From a checkpoint of a small transformer trained on Wikipedia.
Size: 14 layers, width 96, 3 heads of 32, MLP 384 ReLU, 2.44M parameters.
Architecture: no biases in attention or MLP, tied embeddings, normalized queries and keys.
Training: a variant of SOAP for these matrices, 119M tokens, 3638 steps.
Each number is 500 + 50 x the weight over its row's rms, rounded and kept within 0 to 999. Layers, rows and columns count from 0. Numbers have three digits each. The size before them is the row's rms in percent of the matrix's.

# layer 9 attention output, 96x96, rms 0.0649, rows 68-95, columns 0-95
100:468433515492510517516510408559504557497444459627603501515564519510544523577432571518520488472552535540410502488451507347492549469527604498516445533487510555447501513479390486491641609539485493468513489596565524574456464549477528536498450536457517507532484521527493543511500467421473453530
101:578531474526506525515545565476502578528523443579472562497491568467548519527440503468460575666407413422465586498447538567512519509497473536529560556438408534405369547602530432545461561505500525519513478412498487515533491456533474518520534510561493470435425536503537536478513491509460469484
116:514558502532454473593539543464491431485475427558439507520444442586402431480477572518468540554520484454480489454452465528500479474421476555435586624580556522475551554543591440619518523406568450502466474444544473513600518490518504510491551516482456420538444547442476465512511483471552489426
109:588478537507494552472434504525540474514448508493496434515542484430491573526583420505421497525423412507459529568515502695504460445516567494503530554419493551431415359501538517448397465521484495442565494500544571507474531452447439473503533519553534538507459514501492495469517455562453555461
094:525512459397447521523539426501467576499534529436471425476419495463573547533488520481586495545499464578462447519459581471644468515502422537461544460581430374534458538410536413440513472442498567500543498547542469468477491489457538494483548510463536515563514493567567578550545451530473411503
094:500551486466442583573556547467375449391411602431503531482533403547590504464514533493549432540459592594611503595494511468497455469458430433559501455538558533483603489479447556481455478411495482465487461508507457482532514484491503466537543525450469513509434466520547508539528466496559517526
107:538469421455505531512466616501551552495510409474497548503527545377546428455535495520478431490604536501520483532354486471500461616492535568420505502410447522535485513505446471528444348490519548539490559489488490500549506502509459458497426481497632530551451491440517548487475500476471452467
101:609443485531476542524513594487597483590497519513449546483434473546501607456518446516574437525527439496388491391477476524516528546423423416553457500538478472510552514573410511618477474451543477492490501515500460540541515459568485516567473563504464564453391527475480470564450517487463574522
107:493512428486460518375436564428494450399427453453436555450399606546559469463534577542487451569575498500587465557492561482488599610460440594522529537453602579587484463545498440529463524476465520556501510471509477503510492501548499536553483529480501573524468483456520498503512523483506552486
090:508421543462528469532496494471525466512471586442435457495585521536531483530591515473493502525538498525682514470456547473385507600644531462520446515555437508418533444564442441447464514517418415429476561515523530570510506499543472495487415498487551544468471493444459480488441501454505534553
102:525539520532417405512427448399503562566451543587547512481532503465487543600441482523480486552527440457417439386516476441446548449478502576475513359488477533408551515531473497507344431527522522432498575517442475464464534513475485560490505493506501420517462520473490495560485509429522466498
095:610462490452474452541477453464498527473486486554567536466525483416424554548399436526517610448562547538494379476469551429551524533466482413510448569469424393466514524565547499459461532657530497468508493516553546460475474512450533536484470540419514578504534497536559509516495545538479575520
104:474567447523540551507493548505525410543532462547431489404451544399541491498509531375421452519575481533536470502445499413515526481387486544519418532477442454671498420453465407515512430627486477465512445597477500517491482515520503499440544522505482488474473470536496496495561540488530497463
089:480501416483467551446578596550537477546460511445496576493515563475491551444489420418384447529477444498499445490432484527572564521446532625484520503496474395497523575435511562384586595536418472500460497538520459461504478423517531549511535507502479416505479452538497496530493517487477413423
092:472658544428551464482515544517499570468431494516418469395423574440506454451509517462430486481441370531536428415533480561436526471547448497466519537428513431641480485554573593535432541558491490527524507556455497499480484455488488498507523434489504508494466486571536481513475541559550511475
099:448595382595447416529371486550446571557487652520564419565501450518521492353479513509466530559491495475522494453504486519529530508518406492451458486510485470533449532430444589489517573602461537479465418432490480539477509529519519435490483486490473465498512533536509507495446549527487500463
103:532410468555623475477455581507500423472542499573466443483505470520564433539545649459440511485452495473507571561602387530508499514455522390452499461461483523593415495478509408421444438490381514501565541492519540499510465545550513507474527478517515510458557525476488473528424469490528475489
087:496493643548465500494427478550506512461530377490525484444506509493493527431465532474353539548439528470532539419516516445328463432473532481492498450536499553498550499474587612520456475584536489532525456445428501503475593545510534482600547468530443486484472463479501444498554479466465486477
103:542461506493537498467543477577495289484477501511517504435483571566541527474472557508545546536579413505486435529520402510496438572501568555557627518540506564554503442474382514450684450511515449536494481459511478497558498515482510491543467526542510499498488498474490489508497451523460491508
103:673463490527466536568474470514454489397391489476480504492473520423478535545458529465390491430512441489534435562561478565595524559469430508449560568539499478529489404638476491433489396546477553462536474500495540452495480554482459491457486514565548481530486478528524537505469575526460453504
108:519454634513543595494512557503488611521507564511462519504503492504454530562419493556502421510513555435496483542455560578393693393521472411532552529526463473445444560437490482452490463471482577502539571512443542469517518597497528495456472488515524556517510493507537491470534513550542490524
087:434582487603523548566481387520516487480471513566447511510531501453483437412497476578459408513531585484586512406526415511524583476605572471514493431561495520472423500490362521414503502434400512506481534544482465512446537594509515475498526505487460510547503452482541528509479456460493426539
087:445428540513541471478608556499491555497519609552527485506483463448558474439611596528486579570477605321434546463566539450457412495420540491431429511496577522547505473532504540562501496498476548565460551567483518413464456460507507544511533517506483509528526509572495508551473481484502528497
101:499657556486547584584472522406540505500465545517477482428455613523509525458496425508438566488528467535544516495488443432453458425552471566520532551675546474477427478617482485463477560557521591478482455543500500482485518462549481513449462550542466518440519513486546505502503484487588467470
096:532472452437519477480433549545490438540574554424472602494579614532534429596568490413455487499455466568496515498500500530423531527447510515504485540602461500431524497434489454543388472581474413515491504514519470477397530557527620504511534525517492546423553520500444524486547433524483527416
105:510510461515415497506479519548495492513534554400499485596487526542372527529533522477470530507601536549450463412425388577405557501499465415401449501448496473467666505455512528499532550516394483485418511502456501480530443510517497509446493439514541470423434507476505481435475525451540534484
106:519441479542549365522552468515482445517410583563484562487510519469445438507570438503533475459527548458495399507474529469532481502601449422450489411410591513380507473501368404451604575525545416442521510472485512526490496553473479512497488518557500493534476461503554524509477455468519523526
108:450599518454521526519497504545470520535561493557467608470454529523563601549548553549457551456560527398474514432385409410510460564571548537504403605552398520377505524455465512571455511548554528510441480520474503544499478460414533504483539521495442527484489471505543513535537560503497497522